Part of a small language model's weights: width 256, paired heads.
Each number is 50 + 12 x the weight over its row's rms, rounded and kept within 0 to 99. Layers, rows and columns count from 0. The size before them is the row's rms in percent of the matrix's.

# q: layer 5 attention query, 256x256, rms 0.0868, rows 196-255, columns 0-31
# k: layer 5 attention key, 256x256, rms 0.0847, rows 196-255, columns 0-31
# v: layer 5 attention value, 256x256, rms 0.0928, rows 192-231, columns 0-31
# o: layer 5 attention output (transposed), 256x256, rms 0.0898, rows 192-231, columns 0-31
q196 114:63 28 39 38 50 69 30 21 80 33 22 39 53 52 45 55 50 51 46 50 28 30 46 49 44 51 53 47 70 47 55 46
k196 104:54 43 53 69 57 50 42 41 45 39 46 53 40 64 58 40 68 34 52 48 49 41 58 48 61 58 49 56 47 67 34 22
q197 105:56 36 40 40 23 50 66 62 59 59 59 49 37 48 60 51 49 59 65 53 62 22 61 56 42 44 60 41 31 59 54 41
k197 109:63 54 51 62 48 59 50 39 47 43 58 51 57 57 45 62 54 39 58 55 43 50 46 55 74 49 55 48 56 71 50 42
q198 101:24 51 58 58 75 40 31 06 58 30 25 57 59 58 32 71 66 43 30 45 43 71 32 40 74 40 43 46 51 22 50 46
k198 088:54 60 59 52 44 31 53 63 54 60 24 45 57 56 50 47 57 50 35 56 62 42 55 53 62 42 33 66 52 47 63 29
q199 135:64 44 55 34 52 50 52 32 65 56 51 44 51 59 42 44 47 52 49 51 38 30 48 68 52 46 59 43 38 44 42 42
k199 126:57 78 44 28 61 49 41 49 44 52 37 38 39 48 47 31 47 18 37 44 60 36 60 57 66 42 46 46 44 72 54 53
q200 105:58 52 57 62 68 53 61 19 61 47 44 47 51 63 53 59 53 56 48 57 39 61 49 57 52 38 41 35 59 35 61 61
k200 091:78 54 59 39 47 52 63 37 53 46 48 58 45 64 53 55 39 38 50 41 31 60 42 37 68 40 71 57 30 61 77 46
q201 124:59 42 44 31 38 47 75 44 55 58 48 44 46 52 37 57 53 66 52 58 36 39 53 63 45 39 47 41 45 61 48 50
k201 113:70 56 35 46 32 65 69 34 49 49 45 30 26 63 42 32 52 46 54 46 53 38 38 61 45 44 65 33 56 70 76 56
q202 103:56 38 29 42 49 30 72 76 42 67 57 50 48 59 55 61 35 71 59 61 60 23 79 72 40 45 41 44 46 61 55 66
k202 088:33 40 59 42 47 43 38 52 42 35 49 50 61 36 37 76 54 85 59 56 50 41 37 24 50 51 46 41 62 32 57 59
q203 130:50 60 65 56 41 56 52 62 54 49 43 57 42 40 60 40 55 42 50 37 73 50 47 52 57 62 45 63 53 52 37 62
k203 112:40 39 51 46 51 48 51 52 64 61 51 62 44 41 47 74 20 78 70 59 44 66 50 29 51 70 59 73 39 29 51 56
q204 109:36 64 53 60 40 53 45 42 55 45 32 65 59 52 54 54 53 32 41 56 63 73 38 37 54 42 28 58 70 61 42 40
k204 090:64 77 49 43 44 44 77 69 49 47 37 32 63 79 48 23 34 38 63 48 51 56 55 71 47 49 69 67 40 63 84 50
q205 131:46 38 55 41 61 44 47 35 63 43 57 46 49 48 43 64 45 58 43 65 43 50 46 48 56 29 46 37 46 44 54 35
k205 118:64 53 54 60 45 50 40 44 44 49 47 43 39 61 44 33 73 35 31 45 67 41 41 63 38 37 38 28 54 65 46 38
q206 137:58 36 45 45 78 72 48 39 45 52 58 49 71 57 59 48 32 39 58 61 68 39 51 39 69 58 53 53 68 39 30 49
k206 117:56 46 62 55 51 57 57 53 42 48 68 45 39 52 53 59 34 31 56 69 51 60 41 40 50 62 58 53 46 45 49 44
q207 115:45 46 56 42 63 35 52 50 53 42 44 44 27 27 53 74 67 61 35 47 54 52 52 56 60 41 49 49 30 49 60 33
k207 114:59 49 54 41 36 50 51 39 46 40 35 44 38 48 57 35 61 47 39 33 66 44 49 54 49 30 60 44 42 67 72 61
q208 107:54 63 42 61 54 59 42 50 43 50 49 47 54 42 55 50 50 56 50 54 36 64 46 31 65 66 59 33 66 63 63 56
k208 107:62 52 50 45 40 38 79 55 29 50 25 39 37 58 51 27 40 43 59 47 38 62 57 54 47 45 60 34 49 59 78 37
q209 126:45 33 46 45 50 62 64 29 52 40 42 45 69 39 52 58 69 54 45 54 31 69 49 55 41 30 55 42 47 43 43 25
k209 101:55 43 41 50 41 55 50 34 40 38 49 40 54 52 59 42 84 34 39 37 56 39 39 71 42 33 43 41 54 41 51 34
q210 100:53 76 53 41 46 36 55 63 42 41 41 65 35 45 56 47 43 45 49 51 79 39 51 54 55 56 39 64 55 32 56 59
k210 136:40 57 45 61 52 50 48 64 51 57 73 66 65 39 63 54 32 45 29 58 63 46 57 65 54 52 46 77 40 41 30 57
q211 117:58 56 39 69 57 40 45 77 36 47 54 47 53 46 61 38 30 47 59 53 61 42 54 39 50 71 62 44 63 38 48 75
k211 094:43 56 46 41 69 52 48 64 52 53 42 60 36 39 44 60 34 56 53 46 38 62 49 30 70 52 40 37 47 53 57 54
q212 094:64 40 75 48 51 72 43 43 46 52 65 47 73 49 38 44 42 64 63 51 66 54 63 51 43 38 40 51 56 63 60 47
k212 109:38 50 48 36 65 77 41 54 56 56 56 51 46 38 42 67 35 37 44 57 48 53 63 23 67 79 57 68 64 47 36 53
q213 100:35 40 42 55 55 51 33 26 54 65 54 52 45 57 39 71 47 53 39 51 49 33 67 30 64 39 31 61 60 60 44 67
k213 093:33 62 66 49 50 59 51 51 43 53 50 41 35 57 41 26 34 59 59 67 52 66 58 17 68 52 56 42 62 78 54 46
q214 102:57 64 54 41 33 54 52 51 41 36 48 58 68 40 52 66 44 53 61 75 55 48 45 65 37 71 55 48 59 27 37 60
k214 116:54 40 43 59 48 61 40 51 56 51 68 55 57 48 46 72 41 62 40 55 33 38 39 63 56 47 65 70 48 39 63 59
q215 101:45 41 61 49 65 52 58 68 38 60 63 52 45 57 66 52 63 65 51 57 66 48 78 55 42 48 54 55 48 32 27 58
k215 079:30 58 59 23 51 50 63 54 59 54 42 51 26 41 41 54 33 71 69 45 40 75 47 26 59 56 65 38 42 65 59 68
q216 094:56 37 52 47 53 65 63 38 30 24 47 49 42 49 39 57 44 36 40 43 27 48 34 47 47 53 32 46 43 45 37 57
k216 095:82 37 45 84 52 65 51 30 54 60 63 56 61 56 61 41 43 39 49 64 27 46 59 80 42 40 41 58 69 42 43 46
q217 086:54 38 60 53 67 55 69 60 42 59 51 45 52 60 70 49 41 61 52 64 75 50 75 55 44 53 62 49 45 15 21 58
k217 076:40 51 60 22 51 34 65 55 52 44 42 57 38 40 59 62 34 57 48 51 44 77 34 32 70 60 60 38 32 53 51 68
q218 093:67 42 57 48 55 58 47 54 67 67 29 49 46 61 36 40 66 43 72 40 57 57 56 44 33 49 48 38 38 61 37 49
k218 110:67 45 45 45 62 62 59 50 50 52 45 39 39 49 41 58 32 39 90 66 59 48 57 30 55 55 55 43 76 45 57 42
q219 089:79 34 58 56 48 63 54 47 50 42 32 62 39 69 53 33 56 37 62 41 39 47 38 65 58 47 45 47 52 34 56 54
k219 098:76 46 46 63 41 50 58 54 56 49 53 65 72 58 48 50 37 38 72 52 44 41 60 75 43 41 54 49 40 57 38 37
q220 107:55 41 55 34 63 47 44 55 38 57 34 40 28 61 38 33 60 51 45 32 42 49 56 58 49 57 57 53 27 55 54 49
k220 117:48 41 51 62 45 35 28 46 55 31 52 43 45 51 46 61 71 55 65 42 65 38 36 55 69 45 49 44 53 54 50 54
q221 103:41 62 82 27 44 46 43 54 49 32 83 45 72 46 53 87 31 56 44 41 58 48 37 58 54 47 49 72 44 50 44 45
k221 111:51 63 52 36 50 61 56 40 51 52 50 69 51 55 47 36 51 61 43 38 44 61 62 44 43 60 48 48 35 52 72 55
q222 100:33 56 77 26 60 41 51 52 46 58 48 45 39 26 61 28 66 32 60 37 50 66 46 16 47 55 65 45 51 54 43 40
k222 112:47 52 55 32 49 59 34 25 59 29 29 40 44 31 38 32 55 59 22 58 47 55 32 43 49 58 41 56 61 51 55 66
q223 088:52 70 56 57 51 51 60 43 51 29 56 62 71 53 58 56 59 22 57 81 60 45 50 53 64 41 37 51 88 37 36 39
k223 102:37 44 41 56 65 67 57 60 54 32 65 63 40 51 47 46 39 35 67 65 57 45 31 40 44 49 57 71 44 50 32 44
q224 093:58 63 54 45 51 50 30 52 32 19 57 70 30 39 53 59 60 60 38 35 67 53 42 43 55 62 58 53 55 46 77 49
k224 098:62 46 74 53 56 71 38 54 67 35 51 47 63 44 68 61 56 72 51 55 43 35 66 58 40 43 60 62 59 45 50 48
q225 092:59 42 48 63 46 57 50 33 51 34 51 69 45 67 40 58 62 67 39 77 61 40 56 53 67 39 38 50 45 37 36 54
k225 096:51 59 53 60 60 72 44 69 44 36 55 56 70 54 47 55 62 43 55 77 38 54 53 40 73 47 61 51 40 54 41 51
q226 087:51 56 52 41 59 54 56 40 58 49 51 57 60 53 57 67 52 20 51 66 76 53 64 43 53 70 69 53 58 22 26 52
k226 081:34 56 70 31 68 37 34 51 61 46 54 54 48 25 69 61 45 50 42 58 70 72 30 32 59 55 56 52 44 27 45 51
q227 083:54 46 58 47 51 60 47 43 37 60 54 60 39 57 44 56 62 45 48 40 49 29 38 44 51 45 49 61 06 44 37 52
k227 101:54 53 53 68 30 39 55 37 69 83 54 54 55 51 39 39 45 51 54 40 56 37 80 60 46 29 42 39 52 50 52 44
q228 101:54 60 32 59 59 29 28 61 44 33 34 47 49 45 57 53 44 56 36 50 48 45 44 64 61 43 48 33 64 42 40 60
k228 102:50 51 45 50 40 43 59 62 35 42 45 62 34 46 60 66 65 52 26 28 62 59 43 65 45 34 52 40 44 13 61 37
q229 087:54 73 45 40 42 28 48 75 65 27 54 49 58 36 64 50 37 24 49 58 49 69 33 60 50 52 53 50 68 70 53 46
k229 097:40 51 33 49 47 46 61 61 39 46 50 63 69 54 61 44 59 52 51 56 54 39 46 63 27 42 58 68 48 38 63 56
q230 104:24 76 55 37 50 24 61 40 55 54 45 55 60 51 57 46 33 52 50 33 59 57 52 84 43 52 41 40 31 58 59 30
k230 105:49 51 38 23 39 34 27 65 45 52 52 54 44 36 60 55 61 48 33 35 74 49 63 51 52 50 37 55 40 46 58 40
q231 097:33 66 47 36 53 39 49 50 34 42 54 76 36 48 49 60 51 66 42 50 38 58 57 53 51 71 35 45 38 43 35 43
k231 109:61 51 70 57 44 44 54 51 46 51 54 43 54 53 71 27 72 67 34 54 45 50 60 70 70 51 52 65 69 55 39 42
q232 104:36 67 40 32 39 32 45 77 64 63 50 53 59 33 68 54 46 52 54 50 57 55 53 41 37 58 60 50 66 56 41 51
k232 103:33 52 60 36 41 40 56 47 36 65 41 40 46 41 51 52 55 61 32 37 54 60 25 62 51 52 46 54 59 38 60 66
q233 081:28 44 43 37 56 47 34 59 51 63 76 48 61 39 70 57 34 39 44 31 56 63 58 45 69 24 63 45 25 65 61 39
k233 092:41 51 59 43 41 45 57 48 46 51 43 39 50 54 61 44 54 43 31 41 60 50 52 57 32 64 35 21 38 36 32 52
q234 089:56 40 44 49 30 52 58 60 41 76 55 37 47 59 58 60 34 72 67 69 54 51 56 62 13 74 55 66 67 48 53 73
k234 089:54 48 66 57 46 35 46 52 48 46 34 47 38 62 46 53 48 58 52 44 25 60 39 39 64 67 64 59 38 65 77 63
q235 102:25 57 54 31 51 52 58 41 51 61 57 57 36 46 44 41 61 26 34 69 56 45 66 53 66 38 52 59 38 53 40 36
k235 087:35 48 58 64 56 74 56 66 63 54 56 43 49 46 31 45 48 39 46 62 57 58 29 35 57 56 59 32 44 61 38 51
q236 082:47 40 50 55 46 69 59 28 54 37 66 59 56 62 33 75 48 63 44 78 61 39 51 32 56 55 56 64 47 30 26 58
k236 095:44 52 60 41 67 65 36 41 47 39 56 58 57 55 52 45 53 70 31 72 43 70 39 29 75 53 38 51 39 64 43 52
q237 089:32 60 36 36 65 62 56 37 62 65 61 62 57 38 45 37 51 34 44 49 52 54 45 47 43 47 26 50 64 65 44 33
k237 100:45 53 50 62 30 56 62 40 34 70 60 44 56 36 52 28 52 51 30 49 57 51 66 47 42 42 43 48 54 60 53 44
q238 087:59 59 66 46 87 40 52 41 61 57 41 53 29 47 59 19 62 24 54 28 45 50 49 38 46 57 62 40 46 49 37 32
k238 095:62 47 62 53 39 43 57 30 48 54 45 46 48 39 63 37 51 29 52 38 73 49 52 64 49 48 52 57 53 42 42 46
q239 093:53 45 60 49 59 78 65 39 56 58 68 36 49 61 54 48 34 42 62 63 48 32 65 47 44 58 61 60 29 38 35 33
k239 111:50 53 53 51 45 72 41 32 51 70 77 52 49 52 54 47 46 46 39 58 28 60 57 41 66 42 24 51 33 82 32 52
q240 082:60 48 53 67 75 51 75 28 34 65 55 46 39 59 44 38 37 38 67 68 53 25 76 41 46 53 46 37 52 26 22 66
k240 078:44 49 43 46 65 44 51 42 45 60 65 55 59 47 52 53 10 39 68 57 34 59 47 24 62 49 38 62 44 56 36 53
q241 102:56 45 49 77 53 59 48 31 41 38 47 45 64 56 19 72 32 47 45 75 56 38 52 44 63 45 53 42 50 28 37 69
k241 113:64 56 31 55 71 80 44 56 57 52 62 50 36 57 37 52 17 47 59 59 53 51 61 35 46 49 51 51 59 45 53 41
q242 105:38 75 66 23 36 36 44 66 50 59 45 56 31 48 61 59 76 37 50 35 56 79 44 41 36 40 62 64 44 62 42 34
k242 114:46 38 58 47 37 64 51 40 57 39 38 24 33 57 41 28 51 57 61 47 65 51 51 55 48 47 80 56 61 56 69 53
q243 099:67 82 48 40 74 66 39 78 52 56 66 27 54 54 58 51 52 52 68 59 60 48 60 66 33 66 65 59 49 44 38 37
k243 111:50 30 42 43 40 43 62 59 54 58 61 52 36 56 54 56 46 50 50 26 81 71 33 63 33 52 43 36 39 48 59 42
q244 104:70 44 43 65 47 52 55 67 50 33 33 41 61 63 61 35 27 25 63 41 47 61 44 71 47 54 46 41 61 45 62 52
k244 100:68 53 37 47 63 35 48 54 44 35 55 54 51 46 67 67 47 37 68 62 45 45 40 76 25 68 46 59 42 23 38 44
q245 100:51 46 67 52 40 39 56 62 42 48 71 52 41 35 61 37 54 29 61 90 44 29 55 50 57 39 50 36 64 46 36 56
k245 106:56 23 59 73 47 62 67 43 52 15 56 63 57 53 34 64 33 39 47 69 44 40 28 33 55 29 68 67 26 42 54 54
q246 101:51 69 61 31 67 50 54 53 47 23 42 52 63 48 47 61 45 49 54 69 74 36 54 37 46 44 30 42 61 38 20 56
k246 110:51 49 45 58 50 46 50 49 71 53 59 68 27 60 57 50 28 50 41 52 49 50 58 51 51 41 31 56 69 32 50 50
q247 101:43 41 43 30 57 43 44 75 38 56 63 46 36 40 64 15 47 69 39 54 38 42 64 77 48 49 32 43 53 67 61 40
k247 105:55 49 62 56 19 31 56 68 53 39 44 53 68 46 52 62 80 48 40 45 43 56 46 55 58 60 54 49 25 49 58 60
q248 101:31 44 43 58 49 58 64 44 55 50 46 37 73 54 30 31 54 65 38 53 41 41 70 34 44 49 39 48 37 61 69 66
k248 109:57 60 50 38 68 49 46 40 75 65 41 45 36 50 48 57 32 69 51 51 38 69 50 44 28 64 23 29 55 46 42 55
q249 100:52 82 33 35 64 36 45 40 54 32 49 52 47 44 42 37 69 40 34 58 42 59 52 54 50 58 53 50 38 55 34 42
k249 093:51 60 66 60 31 60 64 61 68 52 37 50 60 45 58 40 52 48 41 35 71 65 69 73 42 35 37 37 61 43 55 44
q250 092:43 45 37 46 36 42 13 60 60 32 47 40 63 43 42 59 47 53 31 32 40 43 32 50 51 38 64 62 78 66 48 63
k250 100:25 54 41 45 57 27 37 53 50 31 32 62 42 49 35 48 75 56 46 35 70 44 40 45 41 53 64 40 53 33 62 53
q251 101:56 41 34 65 64 53 46 38 51 45 47 43 75 63 33 57 26 46 36 43 50 48 42 67 51 54 55 30 48 46 51 50
k251 104:69 75 29 47 50 65 48 69 59 56 51 29 56 40 61 57 46 41 51 51 51 52 61 71 42 73 42 45 52 52 39 45
q252 104:49 60 40 33 47 54 45 57 36 49 60 53 52 45 43 60 49 67 52 63 56 40 54 67 38 75 41 59 55 52 51 51
k252 108:48 61 55 53 42 45 65 66 49 65 68 35 58 53 52 65 44 69 55 44 73 67 63 40 48 33 88 59 39 50 75 40
q253 087:50 48 61 51 39 54 41 19 34 50 43 78 32 54 49 70 42 71 68 48 55 35 42 51 61 61 32 48 31 48 61 48
k253 110:60 48 53 51 37 52 35 46 43 48 45 58 55 56 65 56 69 52 38 68 25 36 73 47 64 47 47 64 43 63 39 47
q254 085:46 46 40 24 48 47 27 55 60 25 35 50 40 32 51 35 49 58 30 19 49 42 39 55 75 48 56 50 42 61 65 37
k254 085:43 65 46 65 48 46 30 64 53 43 52 53 57 44 55 66 79 36 34 49 54 35 51 63 58 48 47 42 53 42 40 57
q255 100:40 63 55 49 71 39 43 61 59 50 63 42 55 43 47 56 36 49 34 57 74 50 45 53 54 45 63 58 41 56 33 41
k255 114:53 46 56 41 43 64 59 56 48 48 55 58 52 83 48 57 44 73 48 44 70 32 29 41 53 27 51 54 31 63 57 64
v192 097:46 44 40 68 16 28 57 64 46 59 40 54 45 59 51 39 54 39 42 57 49 53 48 55 51 41 54 49 36 57 69 47
o192 097:45 52 37 63 30 39 71 49 48 56 44 70 63 32 26 48 35 48 42 54 33 31 43 53 26 46 40 56 59 64 54 56
v193 092:51 48 19 64 53 68 39 64 45 23 64 58 58 35 55 46 33 65 50 41 34 35 38 75 47 54 37 41 33 62 48 45
o193 096:44 31 38 68 48 42 55 63 45 24 64 41 59 51 39 47 31 53 52 65 52 72 57 63 53 52 47 49 56 73 44 59
v194 116:49 26 48 53 38 60 52 49 37 62 45 55 43 48 29 51 41 37 49 70 63 77 57 13 51 50 43 44 48 51 50 58
o194 104:32 43 44 44 46 68 53 62 73 53 37 47 54 40 37 74 50 43 53 38 59 77 36 30 44 28 51 38 61 58 83 73
v195 090:30 35 59 63 36 46 47 55 43 25 65 35 65 45 54 67 68 67 30 49 58 86 50 28 59 49 43 61 58 65 66 50
o195 092:49 36 30 51 36 50 44 54 43 33 62 41 54 43 47 55 49 79 58 38 62 58 56 20 51 50 43 53 58 65 69 36
v196 107:33 56 60 39 56 50 55 36 49 46 46 56 72 74 76 37 80 51 45 54 62 49 53 59 52 64 57 57 25 50 63 59
o196 108:79 68 73 51 51 32 47 43 43 57 67 63 46 57 50 32 57 54 47 40 50 33 51 68 69 55 47 37 40 46 59 30
v197 104:73 54 55 48 50 51 55 60 33 47 47 60 63 37 49 36 52 42 54 43 42 54 38 54 57 54 56 58 58 25 56 47
o197 100:68 54 55 58 40 65 49 48 41 52 58 67 61 51 64 51 41 40 61 47 49 71 19 67 71 46 44 74 52 32 68 51
v198 091:49 69 32 54 43 72 42 66 46 55 64 28 49 68 48 42 54 53 45 42 54 69 54 50 48 45 54 38 58 63 82 43
o198 095:63 47 49 63 51 73 55 49 31 44 59 61 51 37 29 21 60 61 71 40 45 43 68 20 59 61 48 49 47 64 54 29
v199 096:46 72 40 35 44 35 56 47 50 60 49 66 64 38 40 45 57 62 50 54 45 59 60 30 73 44 34 44 69 41 60 51
o199 106:35 54 33 66 34 47 40 39 39 70 71 68 52 44 50 52 57 57 50 58 54 61 66 29 56 38 52 46 65 48 62 56
v200 107:46 49 34 48 70 47 56 67 67 45 63 40 39 58 36 42 64 54 49 53 63 56 40 47 34 43 27 49 21 73 58 51
o200 098:51 69 51 48 54 67 27 39 36 43 59 42 40 61 52 52 51 63 56 63 46 49 36 52 59 43 56 48 28 43 62 52
v201 098:54 57 49 57 38 49 65 46 60 34 52 60 35 46 60 51 56 56 51 45 48 53 45 44 77 49 79 54 60 50 48 50
o201 103:45 48 48 53 54 49 48 41 68 39 41 57 29 64 54 46 66 55 49 33 48 46 48 56 59 49 65 70 54 48 39 52
v202 101:42 32 25 70 48 31 36 52 56 61 54 52 33 54 56 63 31 44 42 52 63 49 33 42 64 50 46 54 47 48 41 47
o202 098:51 45 71 52 47 61 32 58 40 37 62 49 24 34 57 41 40 53 52 58 37 55 34 53 53 30 57 57 41 60 29 70
v203 110:49 53 71 33 55 56 20 45 57 31 35 39 72 37 61 53 52 49 45 66 44 54 27 31 35 31 56 51 70 53 45 34
o203 089:68 36 50 48 54 51 60 30 48 49 40 44 59 53 39 43 51 36 56 31 39 53 62 44 47 50 56 10 54 61 35 43
v204 099:29 57 59 37 32 63 35 61 58 51 68 42 57 29 65 50 38 55 50 65 53 48 48 56 34 56 41 48 42 70 47 51
o204 103:60 61 46 34 69 70 40 64 64 59 63 32 51 52 37 41 45 65 47 61 54 54 60 64 35 44 43 25 34 57 54 64
v205 087:59 68 55 45 45 34 44 50 66 60 44 64 49 83 55 53 31 52 66 58 50 54 36 70 49 53 73 41 40 50 54 57
o205 094:61 51 58 67 46 42 36 44 56 47 52 45 38 71 61 49 59 39 46 53 59 43 42 76 49 40 63 45 32 39 63 73
v206 098:55 57 53 45 20 38 48 44 18 24 37 58 62 27 48 80 49 46 66 56 36 50 45 46 39 44 53 58 32 29 71 48
o206 101:52 53 56 73 35 43 70 52 46 30 41 58 49 44 38 89 48 56 73 51 38 59 46 47 51 57 58 51 30 35 65 38
v207 082:42 22 50 55 43 55 31 56 51 43 47 49 57 43 45 64 40 44 52 36 46 52 42 57 57 29 39 45 67 56 56 40
o207 091:39 39 57 46 22 34 55 71 51 67 50 66 50 51 44 45 39 66 48 56 54 57 55 38 59 50 41 41 53 58 67 63
v208 095:41 48 52 25 45 63 46 55 26 35 71 54 59 38 46 41 58 54 64 57 54 77 45 28 42 49 50 53 46 59 55 62
o208 102:43 39 31 34 48 44 51 49 38 45 66 55 72 56 48 42 47 62 70 46 60 77 44 53 44 35 50 58 48 60 58 41
v209 098:66 53 68 45 32 38 39 33 42 68 73 42 33 44 66 60 65 55 56 56 40 50 39 68 53 53 42 62 38 46 48 56
o209 100:46 53 76 49 58 43 27 31 39 47 72 48 43 49 63 57 65 48 54 64 53 73 47 62 71 76 43 58 36 37 29 47
v210 097:47 46 22 62 51 50 41 63 31 55 62 23 42 60 55 51 59 82 44 50 56 44 57 60 30 43 51 48 57 54 32 66
o210 098:50 46 43 57 48 41 55 68 52 51 75 34 58 56 50 62 54 50 36 30 61 49 61 59 56 45 47 48 45 36 51 26
v211 096:54 43 48 33 50 48 43 63 37 44 69 39 42 62 41 64 57 59 58 38 42 62 47 35 54 47 54 52 50 49 74 45
o211 098:73 42 39 56 45 39 44 57 40 39 59 46 53 59 77 59 38 49 43 40 56 48 51 36 59 57 46 60 61 46 61 41
v212 115:68 53 36 70 63 61 37 52 35 64 68 49 63 60 56 42 61 49 64 43 49 32 63 54 43 68 46 45 70 44 47 31
o212 106:58 46 33 53 57 85 36 43 61 49 54 46 27 63 25 56 41 67 52 34 54 31 67 49 35 58 43 44 90 49 45 35
v213 091:35 64 34 51 68 40 37 73 43 33 38 46 24 44 58 74 65 67 76 48 46 64 51 37 39 51 37 47 63 50 44 55
o213 094:41 71 48 58 56 39 39 61 35 47 43 70 35 37 63 74 46 67 52 48 50 40 44 15 36 53 22 52 80 59 65 49
v214 081:56 50 41 50 76 63 48 43 55 42 45 45 51 64 65 34 44 30 41 45 55 48 48 46 40 60 38 41 60 52 28 53
o214 094:63 50 70 47 40 74 37 53 53 43 35 40 45 65 55 46 48 32 47 28 56 40 61 64 54 31 57 40 72 47 53 43
v215 102:40 62 39 41 66 68 32 37 68 23 44 46 76 21 41 46 40 47 49 61 34 53 24 30 36 38 53 43 77 45 66 39
o215 083:51 56 67 33 60 69 48 40 64 67 47 34 54 64 56 52 51 45 49 46 33 63 57 46 54 46 46 28 54 56 61 49
v216 105:49 43 67 55 28 65 49 42 39 48 64 44 63 39 19 40 48 56 47 23 49 27 42 50 53 38 74 72 59 47 76 43
o216 109:57 51 45 63 61 35 50 58 41 57 66 53 56 39 50 68 39 59 54 59 52 68 49 33 63 57 58 71 44 55 62 46
v217 109:28 59 53 37 51 43 27 53 53 39 41 58 61 37 63 62 61 58 48 73 60 50 52 29 39 41 43 39 32 75 59 56
o217 104:51 46 39 47 33 64 58 56 43 59 49 42 42 46 47 55 43 60 51 57 57 43 59 53 31 54 30 64 52 74 75 61
v218 088:62 38 42 46 32 47 48 49 71 59 48 36 50 64 54 42 42 52 55 53 49 28 54 49 32 67 42 39 23 61 53 44
o218 090:48 23 40 45 49 54 58 53 46 37 79 42 44 47 43 45 45 49 55 45 39 57 40 55 49 48 52 48 45 55 43 32
v219 102:36 51 46 67 41 38 31 56 60 62 53 47 49 58 58 35 54 59 63 54 47 46 56 51 35 57 45 53 69 71 81 49
o219 107:55 37 62 54 33 43 67 51 44 72 37 39 58 45 56 27 57 61 47 61 43 27 34 64 37 67 41 68 60 65 61 54
v220 098:42 55 49 42 40 53 46 40 51 42 43 65 44 41 41 48 46 39 59 57 40 52 46 49 53 53 39 44 34 35 60 57
o220 100:44 48 45 29 55 49 37 41 58 42 44 50 52 50 71 49 61 52 54 41 40 44 26 67 28 43 50 58 43 43 51 30
v221 094:45 45 41 63 55 61 33 41 50 34 49 43 37 48 63 57 57 52 56 43 51 54 55 75 28 54 45 48 48 38 49 43
o221 103:41 48 48 51 56 35 57 31 43 62 55 67 31 50 55 52 59 46 59 31 51 53 72 38 30 69 40 70 34 45 36 44
v222 094:31 43 68 55 58 66 50 65 35 52 55 39 60 41 31 60 45 56 41 55 44 39 44 64 40 46 56 43 78 56 51 41
o222 097:57 56 44 64 65 66 59 65 51 55 50 49 54 37 59 35 38 48 52 53 58 58 66 53 54 46 25 37 62 62 50 36
v223 092:54 33 36 63 37 64 17 46 37 61 45 48 59 44 50 59 50 42 60 42 31 55 33 58 55 48 47 49 73 32 67 59
o223 093:56 40 42 60 45 58 57 53 33 43 63 65 40 40 29 49 38 49 56 51 44 41 48 44 44 49 38 56 42 47 65 50
v224 095:43 41 49 64 33 54 22 57 67 38 45 62 47 76 67 48 50 45 59 26 53 37 46 68 34 50 52 53 49 49 59 36
o224 096:53 57 45 52 42 51 46 58 46 59 32 74 56 33 39 46 48 49 71 66 60 43 46 43 28 40 50 48 57 51 59 39
v225 102:44 43 52 38 42 61 47 57 56 37 37 48 47 48 47 55 36 51 54 69 41 58 33 29 38 60 52 56 46 44 69 50
o225 106:57 44 44 44 56 56 41 44 41 36 63 53 51 46 48 70 59 54 62 56 55 53 32 60 48 53 55 62 34 47 44 52
v226 113:54 39 61 52 23 16 50 48 43 48 48 55 39 43 47 72 59 70 54 61 56 54 51 28 49 39 53 59 48 47 64 54
o226 112:52 60 47 37 44 20 51 65 52 51 42 47 38 38 57 69 58 62 53 45 59 54 60 34 43 45 67 60 46 39 64 49
v227 102:50 61 50 49 51 31 57 47 62 70 57 44 62 24 54 66 44 41 34 44 66 54 60 46 59 46 45 53 57 46 52 50
o227 107:57 46 41 50 62 54 38 52 50 58 61 32 59 41 67 58 44 58 51 47 36 51 49 41 39 41 71 54 53 32 44 52
v228 097:27 48 35 46 54 49 51 57 54 55 43 50 68 60 55 43 59 42 48 65 54 63 53 47 42 31 50 48 71 58 50 54
o228 098:71 58 46 42 49 51 43 58 49 53 56 29 45 49 66 51 53 51 42 52 58 20 52 74 58 42 53 47 37 51 67 18
v229 094:56 52 36 65 66 54 60 51 43 59 76 67 48 65 43 52 43 35 47 55 52 59 54 67 62 52 26 50 58 46 55 51
o229 097:45 44 35 48 83 63 32 46 34 70 60 60 48 63 53 68 36 43 49 29 46 61 46 60 65 61 50 60 39 49 49 55
v230 116:45 40 47 37 53 38 32 62 56 60 41 33 36 48 56 46 58 54 53 54 51 91 44 59 58 32 41 36 60 47 62 52
o230 104:50 39 52 68 40 44 44 46 39 64 55 34 42 49 40 45 45 56 40 63 32 58 52 60 72 73 44 53 61 46 44 51
v231 099:66 41 45 51 45 52 62 42 29 22 36 59 55 66 20 62 54 56 38 49 56 47 54 59 66 45 40 51 51 26 25 56
o231 105:55 43 51 46 39 43 69 45 50 43 48 59 55 71 37 48 73 48 43 55 65 62 60 54 69 38 50 47 52 42 33 44